config = dict(
    n_layer=13,
    d_model=128,
    n_head=2,
    n_kv_head=2,
    head_dim=64,
    d_mlp=320,
    vocab_size=5950,
    activation='swiglu',
    norm='rmsnorm',
    norm_place='pre',
    norm_eps=1e-05,
    positions='rope',
    rope_base=10000.0,
    rope_fraction=1.0,
    qk_norm=False,
    attn_scale=0.125,
    bias='none',
    tie_embeddings=False,
    parallel_block=False,
    init='trunc',
    init_std_qkv=0.0506,
    init_std_o=0.0628,
    init_std_up=0.0724,
    init_std_down=0.0724,
    optimizer='soap_variant',
    lr=0.0101,
    weight_decay=0.0,
    lr_head=0.00822,
    grad_clip=2.0,
    warmup_steps=200,
    schedule='wsd',
    decay_fraction=1.0,
    decay_shape='linear',
    final_lr_fraction=0.0,
    batch_tokens=65536,
    seq_len=512,
    doc_mask=True,
    train_tokens=140300000,
    steps=2141,
    dataset='wikipedia_en',
)
Each number is 500 + 25 x the weight over its row's rms, rounded and kept within 0 to 999. Layers, rows and columns count from 0. Numbers have three digits each. The size before them is the row's rms in percent of the matrix's.

# v: layer 3 attention value, 128x128, rms 0.0504, rows 73-127, columns 0-63
# o: layer 3 attention output (transposed), 128x128, rms 0.0624, rows 73-127, columns 0-63
# gate: layer 3 MLP gate, 320x128, rms 0.0724, rows 0-29, columns 0-63
# up: layer 3 MLP up, 320x128, rms 0.0724, rows 0-29, columns 0-63
# down: layer 3 MLP down (transposed), 320x128, rms 0.0726, rows 0-29, columns 0-63
v73 086:498512513472520476489517503507500497481526463473495506461483488455529514473526527505497474489487508516527558488537473486473541518564496489509529511471491496509528494506480481521547515502502507
o73 095:530511524491529485489478510520520545549455546482487517480531494552531480537523482471521502480497492506462463500460469510490498493513511535490490498523460504498493510500480488544494498531470479
v74 103:490495509518489543513485487472485550506548497530457491525436485516507484462497472513546511550476459500513505521460484539508525525487481530489516484496486525501472515515480525537478495468517557
o74 103:509492489486444519456429513488525482458503491464532512529481508515477439493501473517513487512532513496477485531523558539507481502510523488483502501460502501526531491504496517503527524518574469
v75 092:510509476470512502513480481490540500541475530549496493496530508513498518451519481482485497517477480501474518472464462489452503501471499500511530509481475504478563477512486489515516526500498491
o75 093:514497544529507473492459511468511485497475494480441504487480519471524501450470491509503464483521443515528468508510495507508522467552486515476537498499493486532486495444501512518430516467518502
v76 083:503506464518482541524482506531519480478505478550490513527474467532560527539502521530528523525500490514520503470481510506467495482481490469546519506512561529464561508533502465550504518512496493
o76 079:499519540495546475521454474494537526483452519494531486515553567498482543471515513513498488508469494505503492471473507498573482479541532499496477487551470486490481524466515460504498495504511510
v77 089:480489508543500476522485487527513514538536518466461516484525495520490490512521482472530489482511488501497519505512539498514492489507531539505519508494523473460470517526503512513493511446513505
o77 091:513528483476433520495518508469546496526505437501545474490495493504501499502496512544463497523535498496491561514499569516478517486456464507510494531468484489513505527485496486496522490483575489
v78 090:516491556499515567488503494551522493483475513537531502532552529484491463509499508504537493530554482521498474501522509485424481532543520480526477498483536494529552433461495506503533505476515521
o78 094:473492531515514492480492507459507476504519473518467504541499489505517537483490474480458449477487524513553525467522522486510492523543483519523516516519535489495526487489487493522481507453488477
v79 088:451493463509484472476523548527511453481465524510496517539496528474473513471490526516522466526493480515481514567487490544507486503481546486498498465503459481509516466523470489440460517523497512
o79 084:517494505475494519536494497504496465470528498485520516497500502509526467507498477509457558494530494484492484453513507490513493525478486516501573496476549489510522472487522467530464462459508531
v80 097:481519549492511523484515497549444510496514511436458523430562508543504518506509512506523499468556482513479464494490486470501541513478467522514489479458466497531493532527527493478513517540492540
o80 092:480523470489532476492506489479521481507492502511505502491484469535481529519559499475467483488482493510489490492504456432492477508488487470518525507534461467529480513492528524526479474521467562
v81 087:502494528494570453511475492496473516529511522453497450481527495509514514546477531524501550508507498481497527485508523513518515521518476468494506443513528451470480501538509504480490519488492529
o81 086:538494499486453516488498477507515499531497508510530503504521505509501480501509533510452531492504537516477484467515491537481543514478513464510543474498465512549471479487515526488482495480504460
v82 090:484515530535523478510537519507521568468527491517527516510489499495472508471490481468485523519502494507456493507505485507449518520477538487534421506501491483482512545468481476477454490534506526
o82 095:522497499490514507480497482522488507517502548508503530460478479524496496489510517483542483487494524478534509471517529449530459494519493508489479469535487493504495506491520477477538488476526499
v83 089:506537544521452537507469501481555523479517500503503504494504461488436491460481500480523487515483464529539494501499507470490519524497487478477499496478539524469489491507461502464510514544514486
o83 088:491487483463528460483508513525498469483514516546469516483528475506506547504489513479518495504512524528463514474465512484493502521538489477458481490482503547518543493464486473507495494494542490
v84 090:532532531475477451489524514486518473493488494492454519482506510531505457509494530485485534476493497496490486462521491488518473502503485516556484503532484486491467478489505505479503502502471535
o84 086:492483483504490508512465476506477472479505499514497478492462488480515519560474476495489508540516520500485518490484475540485531486500501491481466504458481478477522509471563492513507493536481484
v85 089:498459504504493498486543462476502539484519501498497508496482495500533478486468482510527520497493517478513493532479541530501545493488502512543496513489471533541529467483515434499483512490515456
o85 089:541521510498512511481446487497512487478533502506501481539516493501512497514488495506497467550534484464508509484538490493544474502528487503442486448516510470455529484494493508523560491516506482
v86 096:492532454509495507474497549532533501466539503493474493457495484485469466526478494534466480533491447505517482523492491506437507518484480528502480541500517500491492541451448461477518506496500488
o86 090:536485511463547487495513523511533541505523520501495494482520477516535550487488495510510472482551531491511487497489511473511503459494472499484477431505501536517452505549516483470499464535514481
v87 097:494497523494510443547532520537524503482475485480487503529530489457525519520487479475491514487463504492488506517523470465495483501486482525501520495447554539501549518489550531509523504485519507
o87 089:479518494533499564515536518520499542479505475548492485501508531497477533509529483516520504524504515517524495485456459494501506474482520492497511520495467450454532531530485489521494494528508508
v88 095:504496491491526515482532462487508525454494469461484543526469502525472515442474517477541485510479502491463508488517517494490551481511484493480479547539495515467511483528496499486456505503487499
o88 092:519477518492504558515529472515486514491475553510551468498455510504519509439500503533520521498499528477525459544494527474498521510509511510516474542502490449528499540476451494524536475506508498
v89 084:497490508488483510474514468480505492544481459537520560479478464468512479530497485515538502492519514498512484532481557542505509552516479460469518521477495516458512508535445488500515481454516480
o89 089:507488500519539470517516507502516486504497492470510466497521502521529502451513526482517479454517489508479490462518482408571454489490519495505477467515505526521499508486494523486527481527568468
v90 089:501515525499512496521474497513449487497484493506501503469502499461493503516505541538506465529487484512465484509476478521498482519554497507471481470536486481567499488507510492485520564491453453
o90 092:510509540487495482502530434479486516525486505542482469555511476486476521501456522504510536482473514500522490517497497508539518508499490465488525457497561490506477497483493501493531466516500507
v91 100:513489488535516509433517526481520515481500491548467466510500475503488484519488493452456461506510491543519496495539495474505534467501551527493495482489533486504494528501501480536498491505507507
o91 095:494501467483495504516465519456505509487518473450499529480523476483499553538536472471524483490497515538520489497511505471468480514541464508482485514509453547520476475533503468492480524512496484
v92 100:518534481479532525473512494451528486526541529536512482506487509541514450513497517517536498455492507493473483487516518519499496435512535503492512470479497509496535513488507515538485463497502471
o92 094:496510485499421502508472508500490475470460499479489483480555480526461522480507482501469518488516507472502503535528492533506488481514474463509521507492482511457478470481522530483539448504536553
v93 094:530519492543478513496526454493520505507510546491475517511494484483493490467488514510474456456541495478533469494490505475496502505514473508496432490469506549493502520526440494490450521560487491
o93 090:503507512419513507506522493473482470504494524514464495509537498515488482491474508530510522520477502507483528504481484515553504522537495514496515437528508471508490506538489515470492499497531500
v94 090:477509507466472550494524492490528466482513492536474476469530491532468535460479458511503478484478484538469460495490526479504534508502469493494522475503495487506542491463524539443516484487473529
o94 090:516515518520549437495489525587499515473466510501512530509472473478530519515483461477482525480539507507474490469508451496477506513508501500503466474495486486510529521470484515511495506497473527
v95 104:510503529499519469559488479460477490470537537537497526490477460524526481515509513500519510482498513482465470505530461509498510506544503494468487520510498534523533495486487492508469526532493505
o95 096:471450504520449457497501532527495458497511526483506471496553518475515546440493462549494515517492530499524524545539504469517475520521506481493519495511480459498519555494487524522536489493517456
v96 102:452480490498502537480493513520472526499419541505521485497509514515515501534523530506515532473516467463493470487505487521523534542509480548535512544470501518462499507520529464512500515483451518
o96 098:523507534506504513476538504469562529497508494485568452501528513482500524517513527501483484548507554493488487471510470519466507491493505506497491441509519470517465493473496569516470493473531495
v97 088:519447554515503493484453500509472473482490487531503523521477487469463482473524476507508503534524499516472506496452538480489468493514467486496509543513501464516520515499474495480505535545493506
o97 087:493537513534476505511482478503512512498489497469499526473463505472505490503466539471527515463485496523455509480490510425572492488509501473498470460492494522495502491499479472463494510520515494
v98 098:491532520503486497517516533498457497492502508510525463509531498462561490531510528509460501469512476480460496500474540548472525549439494475536514507495478469516510496498485489503483458502493489
o98 103:530522474464539500464510497510529521486512522488504501514484481487504523486500512488491467496492489518523516477524453495517495490479518519526493446524519518489470467458504520520467489496508511
v99 095:467458470508485497508510541527514546543503498498465511495499523526472520494492492486500485480488478521453531499515508460507492505506453481487537506470517485460501467509499480546510505551524485
o99 092:568500512501484476501521494466475431519519509498590486468496476494529535486515564477474505490539529486465471516481448527500505488487477499500489494500467501459481541465481536457510518535497520
v100 092:526531483542468461503523523498546531515506484530496489525483495479508476512482472514534453580501507483473516496507505562504486481501497497516499469512541488515486530465476517503453494492493501
o100 088:509485538454494526515477484550483491509491497504492500479494525517484495502503518464517491500491470487526476565504493506518500507458504474513527491458545526456479469521523461484538518489543484
v101 084:516480470458482494492479479500456503492513527438460458466494483495464514442496528517509492485471515517492471482493473455466552441483487487542494496518506488469472489480511498449484492531530467
o101 084:522491427516508505502506534513484519507489553541516532478507492515505549545496493492492506517506494484497447551486486517486496532519474470498476530521468526537502502490513497491468534510467502
v102 086:505522521504503485475487473503541508505517496499513480438528472501471500464545481487468539546475507512486515478446517486505509526521499484524466494479496508494444451491516504503522466492465490
o102 085:514502486471504503501530479540486500543491499505515497489471499511512505546494478499473466464536495502483492520523529528482510457504503459455484493518493515471517469503552494494483446473491500
v103 082:513508468539503465466479474451488492489537482506511470489493473506486509464482448515509512543475540512469540491457485480490518451516467522484473520524499501501523466508475483495451531483545491
o103 085:522503543489497525521501515531504504495480490499468512507509489502547494493455514488525535453521489478483472469458520499499496483562497460492508461487491525503492498471502480495518486485453497
v104 086:507504497515526447478490487526465460494516513508508521505507510508497518504523518466500478494512478513479511508454480511486481494454466546475475531539497509521522512486496496475484506538466491
o104 083:490474494542524522490481495489514520492517528530482513519429499527451486434529499517501521520472511461538490526498533485490524504520481491489526499508522525475494523513501477480496499528488509
v105 090:521485475483483528453511473493497526534508508524550517459437484492529486470510522465493478527480491468480520503493505477451539439504506501521478459542530497488535489534507522513466495522526501
o105 094:510476467523487468488473499494478512493510536485517551535497531505484493470492502541483523465525506474512445505542553496504473501523522458498530526514460499541516486509500483482495525506525500
v106 096:494473475480507508514526525529472479518504506469521507533530471528492451557494492511483493494501497556503573493504447526508510559481493480520514497517471485510492507516510526514539510509457509
o106 091:482517490504496535468507510508514515475504481478546491484502536537494500520571515471473502462490506469452499510489496493504538512463510461510469504503476465484490528466502493512478464508489504
v107 088:465506522523485501499488502486502483522518507517509445510480505445473486471466531495543533522494503531445496494504510469503497474527472505534481501507512515483472502509516507465481514476479441
o107 087:510500526532522511532490485529479495513441464494512511488480467501496509492455516429503505509418519495532493504469488480528516520522520502447494526519466501501523508510478469481534542519525464
v108 089:508529517485500466488529491475505493492460499487511473496513497468489457506478476517534463531510481460474522514515508506462488552469487483452436512529493494513474459516490519512499482529517497
o108 080:506487575518483529489520486483477507507540475548505532512506518497484493502473513514476514468542512499518475477523555476532531497502449458515503477468514526500521491510526504474507462462524471
v109 082:511541494491436503514492497540537496537501509488463474473531521539508511517577501481496498501521545469509525496541520484453478503467461495481482485492482496527509455489501530497516496500509527
o109 086:466482486506496480516498472462470514547502496522482530523451515496500479478503471481477440485504465503489530549468509517510496490472477513504521527482485505495505505460498493501482454481517505
v110 094:511506517484517512531507536499516473479499502470445527529530458511502472509493495450476513547491532497469521508501491488468519524459489493529512494478469533485504497522454542512533517519530478
o110 093:436458517510512519485507500532524528495495492477541493511513503485514475487542519491500493421480483503461503516467488494501519474519491489471501506488510535511541520513472512453501484531511503
v111 090:496489496479471507540481507527514490497493476506532473470475505506508514530485486453507534503450502528520470447501520519510479480522524529461523534525517523523466486517541477506561489511516515
o111 088:482509490492507488504505492471512520495487452538481490501489506430497517520485507536494502536488489506507496575483523519485517513504503490505454526487507496453499460516517538497509516490482514
v112 089:512542487483470516547457467470474490495525495452553456529454517489471475513530486514505502494472506486501532496492523473483512500515513553481514510479543501520501526490483490503481486509497524
o112 087:476511481483475494467511509506525522514541492492478523476503500495482514516489487502506491496475492501508566511509492512497499510521500475462449496536512502499482540513526509490540522504474458
v113 091:517480541494446473534487496492565534498483552482528508501527537544506509493519534493476482546538516536490511483524460541537498440493492490489517458506490534517479495493473520516484447521507501
o113 086:499543456444472513499500520445432479494517465518484490494462490502483522500492524507479484469523502510504485566501499512439487522523443510498525492529493500515534479468525512519502525507455484
v114 088:462516477503552518482528497504506524509485498495511507521481516561494472488528467525509459492527504500523521520492444535509482488447502523498522486519530524506502456478510544487520493521475481
o114 088:489456522507494513476473547535534524485496486496478527511530508486466468541459472454498527509492517462538487505488500474491511506524463500532507485483495484506522488506513482465471514491471543
v115 101:485524489455504513521488498502520512522485510474469490530463494520551539494462486488451502525471543514452481440559502492513479513477526491491501489488527520518483504475473539455505461475508501
o115 096:483479477539515498488526546558510480534490483462550556493480494486485502523527491494529521490508496531484527512451510543506494523503484479472505566509483506489499532546466526497523536512469500
v116 090:514505495480537483501476497528494500531492494458487508469510503487473520503511468504514506502504491531543451470515519497492506465473487509533514472475527487469485499535519508480522483471463519
o116 086:517512507509473520484515493471536522505501506539497471466528501510528533561455532548487495494512516500526543504473474559474512509501516481521487513538486535550510493508531493505479487531482489
v117 094:554499514532477490511537491519464485509513509529444507534506453517480459541531487498489499492543482455477532514496523511509505513498519493527566529543467514536497507512485466498453476500454511
o117 092:472516487512469511506456515481491516496525515451485516484487495540524452509468501538507481507495444541467496513527486480538463487471467501539490468477507442468465536467503460498496531511567497
v118 090:501489507528530531434487485487529519525530511511531471485508468557543549502478516496481465493543522486478481536483529476483525511488495460474494535517544470485516550496520488518532503513474512
o118 096:496515500492540477533482498472487537539475490462521535501513495495476508519571478527499516507522505484494491458518492488520484487521497511530488480485463487501451511496470489465519521508502536
v119 091:528534521508488479502502530491426479497553509482515462495498472538517514537491497482521506489488498459517480507456518509503466533501479541482510517548533525482523512484457516471504491477481497
o119 086:529446532511493540498521496497534499486476520532494501537505494493499469501501533541505524500475479566484541489511472507493485502521525452554488438486518457513472549485512497520494503486541542
v120 089:520522494539557533565502464478501501536520504494518544497533504473502448510501499503487506481503523499526515518534458474445520467478505521472540488494499540490464501469473517509509523485513515
o120 090:483492515535520502480515504461476484479508467480466463479591515493506515473518521509525530522493504469495511535469524526504531489510538489512513567476501514521504505545517486493542477508511461
v121 094:480490506489489459472537494543537525525516583486503512513515492516499477512507509506524496478489529509482485472536529523490518506507446532471535480479526537492481524521534542511515519486507505
o121 090:501486479534480529552506528485475483506484480526497510560495515501472492484501533497464463485493492505505468511449458485519514528523491508537515518545483453501513501524484531473506478490519484
v122 089:519558492519477536523491553541549517445496453507505517516505534509485459517490471460497516524518514520499536491522512478476474500505539525470473486505480482510538486525507496518502487496502495
o122 087:478502532479473528491527489521510493472491494481464521513485490492542498486505529522490489473485476481497553485479507483452493501524481478492481522476503506485540503468460517512511483475519513
v123 099:488486523512517520499544526500487542551481502479469495471542499444527529499469504485473464464470476516524485546475514477527498536505478485509435462499465499476494502509499479494471487498500493
o123 094:547514510499548479485505495506512511519519492512530507503523477507471540480478544517524539514513556502499529470518493498495503472450479507505528501476472489476502507539478511509472533488488552
v124 099:465529487525519520510504487509462524560493522482497505509474526501485449502501507518482539519492494515491475509490512502513504498480491481493557506518503504522464514532477533505543532532539522
o124 103:495477497484441512485501488476501436506550465470463514496501500488472520498498498501523459494471505488511464481505503498560470521500503494509479519521501516511529491517536499519514517530487509
v125 083:499522483482514547531489477515487562465507478521541507541468531498464483486509484466494492474483481483520432518478509483500516558522487517540493480531497462502500509502469491532521536468520471
o125 086:473485483514521494467477463521512474495519499497486469538546499467467490468482486494506504520488548500499538477534503528488492508489515531487473545514497556493476472468486512473498543498532495
v126 095:526493519472509548504483476499485495464486517524492486463494506496515541518518507504511533502487489458483484450515494531509530493523531483489501526506478509511519532484473503508536513531506496
o126 096:492502553520543460488500541505542521507476492499484479498525501492495487469487438534540526523493495508540476500526513502483494508534508555537502447503530524466523539477492501504530480495477524
v127 097:467536503495461484504470511509547442509554491494483472494496500500504494514495500492489534462488542508530597469521495487493521558512459502462492517516495471521459477499502495457482514502438516
o127 093:507485511487453488508543498518499524523491485483491567463467496514528497536530505525483523524508449482471515488469497478483522466462528474481490500463506484489558537487495517494520442502513470
gate0 103:439513488482510500486525551497460519514509516482489480511481469535476457503540476486518510531487543524497472471499505520475500487460508475552536499503550516473496482501517477489457499539507478
up0 095:520491509495511540496496518516519538544481516518466508464471505513570480513535527479513482479511525466562497519464475520479516486516470497496529497477521505494531536503477460540459505475480490
down0 098:495536526493500474518525554515473463495499454468471434448514468532473483477498482476499493520484498552438536490493464511451515488480480511461516523527530507486496519490491508498484486545500496
gate1 103:529536485463530481504470545500538470447506511509444505496443517519508480487477533480505497489490513544542518485513503493493484499494482502503549460495523517485491516503487476510500494508504475
up1 098:468465506512435517503465453481512531485508505507496444513506503477489501453506498495476485459496502475518523456484492500469522528506514497480477549486451531471464523496522478485481573492499540
down1 102:482480541498493486518465486520535508507454489546485508512440509497522511463468502495505490475471513493525482488532508509508526456498513515503506509508542450482492512464504510516536498533518500
gate2 103:538459503513502465481532543487562482490506497528475488534479489501488506473502509481484526476496507541501525466475508511481503523528462471494542525493500532471527549477528523524498491503536464
up2 101:535471554503484495476497512480555526514523504496509505502484529528462528531484528513521488498522522496493514501488481514480486525558521496479523524490490490492507499505485501461517493476471495
down2 101:470474476489503488506514540509521452497485474477493499536521477466486467470536524511452455468516510498534528492504498492470537510470499501505506548518451477498495555491490499515466480461531473
gate3 087:483476469477480493536508509522470485498509470535541570505503467512515482522526494467537493460485492471484505495461504504507520501477524484487467522497541458477493482497463542480510499481552519
up3 090:488486505447467491516526524515497478487507506522464543497482493498511531503495488480531513506453531471507521493463476486522517505452480478470447520503531467478498522500516568470478487505549505
down3 093:509543500523521504492533542490503462513507474467513518507539547455475527523503487454511527474485526522526536539479447534484466493509503482451488535520499496522504497509515535522464495484528518
gate4 111:454534471487474515485474500487508532513470475523504495474529471497442490502514466508549534499507480535504466444463534500569517494458498550505485513531443483453494484490470524488496508487492516
up4 102:496522495521519512503513496499474517505477502510550518521498536520513534476512460501473518485503535479529481505494562514492511456530512471519503555520450441541480492505503462458485504537511519
down4 102:448484503510504485511508530507476548501493499473488505487466543514487470520505499505501500471521464474509471487553506525524525518494468532504460514514467515503463476501487509453519511521473529
gate5 100:487503489476517522499502501477496511505486474539498536503491505475493539531495495474490488546431504521518480528484466513495527494501503511489496488562453502505518507485477545489502481539495488
up5 097:491458496492479521549493512508504504513492502556518527475485507518526464521454514482449522464466461472490500539459533499542498528483487521531470500493484484448520515512449500502497497515515483
down5 097:553465521508538526469483488473449487564483483508486519476477543490522459540500512463467530521491473526476483482489480482488507511478519524512475506517503511495492519468480548498493491469493484
gate6 103:505517532471457498508474523487537494502474520468503479507497482523512510514493510566500507499533501490451506512493481567511479479477487472478546459517545474499480553537477525497550479469522521
up6 107:483484575500495540464435496520511538479521486478505446497504485486532486498519493521485523464546551468449488542524467488519502490458491456495507492487528492480517504508501517494480497514525552
down6 105:513556519492466548535503512485523506549509468493486469514484499516505449501468454490517514548485448488517520523496478505489506464515488472471494493487518518495479560511467459506523470477520511
gate7 095:487473487539538513539495512480509509491546517496495508491527477511502540486495505505534443530502473485495464505498490502455481509481523500506518537509504513467499479540503475523528529498513532
up7 093:499478459503510525500510555518551525521444483498467479504507512494482492525476520507532506544497538501470513498556494539530454486532489459515486486504517456508478511468448516481526550447537490
down7 094:522495481491517546516500498546513509508494473558480497536463497510494477542487490494512505503498531465511523537546502500464495545482510498469491550504483491491500516487494480512543478466498509
gate8 106:537508475509518519485441470505528454508493450473519526472456469506532514508507519516481475494465508464467486436513532489492496536490476546496466532519490460523491469456502509496465510519520484
up8 101:476494479533492523577469487501472451507483513492530509493496503512510509531543523453521468455525521501512496489479458493529492462503500527504546446559478517458504475495517515500490493539486555
down8 103:491517527493502509563535512499523519464510503515465487500507504520450505472467502498552473503524513546481538457529468502531487450520538505523451530510437517502514506495515488498499483460531505
gate9 110:531513455514473469508472510496482517478543507526470515487478526505457530506468491466527456523509441462503526485508506513487537483513502489516454523473467554492471488504519502517501514509467504
up9 110:511492467467515519473520524520443529485494461494494513520477496491497516493504516436494552500505528501465488511513497486514537545521493481501528514523507505505507494517506500497517540494505535
down9 112:518491529476541482498496482523501495482467513466484510544505490462490485513502558520512485461529537530465472510548520509511499513508509510500549492495473511497533490544472506499501512511528503
gate10 100:502486527519522526486511537519496493498528517552511485514467542499551514456551519482460533497537465507496496469522501504538498489488536526527538529541532493508524502485471471479504493489525503
up10 104:487509528479455543495478470493503503526469509506487462509482462508488459497528498528509501481508485482498533558523522503531509512490478529522550515511475499535463493463476486527515483486503441
down10 102:505496516465531470497515501505482521465459520473480487495502520486503470490525488528511511523514502461506496521496533495525533527502488537510512510488494503499492448486469470486518469475556497
gate11 108:474523508513457526486520488492525498472497450512534489528511511478457519465479501481495504534475515500483530544510525482478511477468498512500496514471465500482494526536479504508543516527523510
up11 100:494521513519498516517512521491538520463521482490476492468498506509502519443512512473498501484488457523508475502504503491486468503478503521474447505482503504507469500453487495474511492472450549
down11 102:488543489514480483494511587556511490443498511488516482500517497472468493507482475517462492507485518493509552477475492479531506461533539501501504501511505476476518480511503517514523475507514500
gate12 111:559499473510496490444472509506485535455509524533489472496482550509499489545460483493485462522511512508499496479483510561488521513472531536497551510512494491517550508522421526488492496473488507
up12 092:502494502481495500514520522537476481468505501537462489502530538500512516528478478472538494524538498528471508448470472519474506511533496514462517493516477469502488470529484500506470547488542506
down12 101:492521490494478510528533488495489446548488468496490516481481478465518516470512496518533509443481474488516540487519483436511454477519481515544476462516558483486491493472533489520509478492515468
gate13 108:463473468517526498485540499492550495479521505534514520501500468512472509475525466549489515479488550505485484491460476477503518501516485558493491487456483495513505531449485526505460498526494553
up13 097:486476495523476469521502530526514486489485527486413470495497520502502500484476444503503504512483527511511479475512504496513495490486520506498507515484543524462447501567492483492541541481503480
down13 105:464501466518554505470530506486521513513504493518486521524548482492464523440518491484499516523505531494472499466482472496496494501481497523472500470486499462495504497464476507495477489510523541
gate14 099:528497508485531435508466502463511503521524523507475501503484455448464491495495503485496491474494584484468516539518500486523522536494500532463511490489484524519483509491517504503494498540520504
up14 091:523534527519522536542515504499495459471515521510503527525485535496483544518498494530521508552513506495545520502497468472497491511522461510474468498518440525497533486466475505513485508471516460
down14 088:486476493492517494491516478499471534519454483501456478474446457515510512504474524458515525497503520565497482477519516534474536480531504446499520505535472453520481533526536505509493500543514506
gate15 099:494477486484519516477500477541541466493545550524512468521490455490496492456541504509467475480454501454515521499476503516491507504495490532497486512515510507518506516466481515531465482484499447
up15 099:488503518521494492534515502494459526510542528535513515538498556503474515510524529506525522539528486514479467507503513496468524548547511509472480494513503498488524492479502492467493481470447467
down15 100:507510507464529546493481456511517479491474553497467495493498560489472528497485466514482502505474511510472512495456473496530447499497459499499494528464470500535566509525503512504512502528457464
gate16 099:524482493516506540526483521528453514529508506540509473498460508543522464532508539502475515492488471478473555472488481473502470535489476495459462467515491455468525509484478485460500490498489479
up16 096:494484518476526485519506519467491471470481498539549457490507466494459498509480546499461484456454479468485517495444504447496516499511488472502477474540517516505478437467499499473490516510508538
down16 092:522497497481530529508490500487499503508538497518457448489476517531526512481476474511540463486502472497518485496477537500493518478510484485476560496517502519503493542474480484455495470491468502
gate17 084:463531461508540506502513496495509501476517500488509471512471485483502500516461512533478504471535441447542503530522483554506490528521482493504481543543518494522481538508538534497480481520451513
up17 089:560501552479474473458488537475510536531501470524445522513520517537470503477493494481495482500460543508487495496488477487489508531506520504496539447479506460474499530507478505546521523508473525
down17 093:491525499502552544530485458494511501466483512480550497483518505477515476522477516509519488507475462518532491463537503509513486502515454490498521529510487512500455512475530534479490527477502485
gate18 116:490521524483521517489482473482427502505552508498485504522497549504472498473464495509470463524464476472502464488530485518518475498506545539493513519499495483495494514483490534561506468497476515
up18 116:515525539512503486503477512555507455508526476512471514472523486462538490560512475479483536462502503496527523461485511545499534485529484509463535499494503537511505512511512470466467498469514518
down18 109:544524491531488488495496521502515473535476512508478491487458494499494510477506522484515500483555552494463474503475522465498514547496493496508492483481507519502455458508503505492444492521491476
gate19 103:525508536482485434514488471477475496514448477498493500521482509480490530521447493512529525506483530485500517534500528476521499473520487479506551499493474501508502483483493462483464510502470483
up19 113:512466501525535516475499508501500473491530530498542472511521479550512532520501491550475487537517528497487496488557460508512488506499512545466496500512521456496524482500543530511480512497479479
down19 107:511452470467491513494512514518473482475469544518509471458476487502522545520457516487475474510506528499521481479533479493465500462483495521476463492501524481447486545490488478576474504492513503
gate20 094:523511508512563496475524497509550502512528539546479525524505500517507492483503550483521469502507532474541498514500457494524518514513489516536534478521472447529518510556459510531478523533483522
up20 094:460498467519501512505518515494496522491532487483466512505481464523487483491542530520502469499518497466517544493519516499467479450546513481517453537527514547488553502496471499487500490529527458
down20 096:517492482486491514476493461459458501549517495503539464514527521493476525476463512467490492536500499549471452497502539498520503525453523488503532469465518450457495476477527509511500480524471473
gate21 102:508515520533528535519478531481523545501507475468498524531459506549507454520470554494522512471534534486536535507469495479518493507503518488500535484462506482438461486501505506488516490465509497
up21 105:519547445457491511480534457520458482494500494547486513479532506455483508507521464518495500490438466513481458499529495562512507506509465502502487520530521518524516494514503507458443503498464490
down21 096:512524507487544519493467462474453504510487496439515495465464507501481525539521503461547564521515484482501519494484463490509482515505510447527503514513503536484479444476477466509463519467437503
gate22 115:501510501530513515533498497489520531501482504533476496524485466458566546482459507547473474490487521515519542541508525500471492492505500501495507505533456495474446494518459491569500448518470512
up22 108:485497511483503457496515516490507529474520487528500545495507450492468523431487494525494542500504497472521523528474507538541547501473485512487494569520520485482487525502470502512494510500471533
down22 108:477510485527442493495477522431515466474482470510489494505555525505444519515492489493490530509503517444538504496483514528566461491513525494514465525530518538504493535511518518501537527511506510
gate23 092:443481545493501491508529494531487474514508538525483531522482504488521503502514501503481482444508539511504532498442464531549456492492476507475511500521496535515542539480494551525519455477523484
up23 089:490516532540527478482526507473479487532479484500487509527521506481520528492536508577517484475499509501526477499475520509515507501501484500495464521540516488499487546476511468505522501515434543
down23 093:516485486528522516445520476482460493555497483508442512504537496482498459493507540565540508506510496530534511530452504498506479474481494503490509516493498480526501534461512494502524537512508510
gate24 095:538553529516484497510472519501512493530508514520510504549483522481516496515495498543548487472510494505485497499471490500485492497536502512467532510484516527494499514510483481516548484511511545
up24 090:451532528463479450493435498521452482485499534517484459504479485490518506507511476535538479511487483524494553488478506494538521488521508478507455486477536509495501511486535484500526511531512561
down24 090:473496536520510495467481498493477474485479536533499446477544509484493563467501479481468474514537468525506502478477478509497460468484493479503490463480544474499504483543536460537490459503517532
gate25 107:520495493516495483513508457450498499510561460508512507485508512474504497467499457533467470486482496493515511510517452506521489494489517496504459535479495479447495518505502529469482469502471483
up25 110:536540514455509505521552491532485500507476503490491504487502503478498496495499543517517563520514500525490489513487545480518532493499486530484551475518501463534479471472502440529467556479500530
down25 102:463508495496504497485517479495491504550475531504459488471508526509509503486515542499492521492518507522478482516501524456494505502483494498499539479540537476523467454457468459492459566498522543
gate26 096:520548464471473484534504465472508535491535497532490479535492533515507480495508503520474467521474495502515484515492484486497477496527532541493505511475457536474467530510521491524541482520502492
up26 103:508487473448487476526490493519520526535501489533498493508510486510511473487484489533559509476475506508525485511507481490464497512487508474477487516526463506524485485522499494520563477491509499
down26 099:486531515560480489488555499470503472464496514515482462535481542493493473508499481499460446506502471493494508482489516475521453465491463537488492492528479483534507523468511479473541483561490496
gate27 111:558484481519527486502492519453505512530488527503484478547494523522526471459498508533520509521517502479483524499519502453476466459530543528474535469484517507504493498504497462494492483538510499
up27 106:489467513500508509507511509505477562500510523500505485563500514510510526479534473530498529526526476517505501489511450467510489468539519525481511483477523470499499489455481516527520496479472488
down27 105:416495526470508503478514533526493554488485493516502498525475473507520515472534509458519534504488497474502486464474573518539473521543485515451475541491471504487518501506500503536527495477491465
gate28 092:475488460482506537540469530501482495512457484537475500549512518525487531542463510515488560491504501505449524480474526518497491489474508541489465491481514492502523526550451526535498505507467498
up28 097:529558542554504513556492520498521513534461525515490510481532504487531514496480480502500496507495475530479520549446549522513517478520495511489482491460476518524500554532447516506482469483480447
down28 096:457463505484484496469484497483493455473517516548532493522510520529478524503473496475532542487520485478486489511550532453494462511470492498530490465452499490521496488510502476538512535529512491
gate29 090:515496534491553501505517535492466526501470483519531526544518490472507484508528472468527476483556503500455485507540507540473498498535482514516495490496506491528520474510447457474542523506561530
up29 095:526483515464523495489530545498453550492482486480515496493498499476465480523526477438471528497507485508507525510546487511495478474559479511555522488464537495499538504532464488473503496528553533
down29 091:429481526487479492463490467511465517486460494505531495499542521488516466470511465463527492502468526503508458520504513470472551518520519469499546475498490512475510526485478491491514502519535503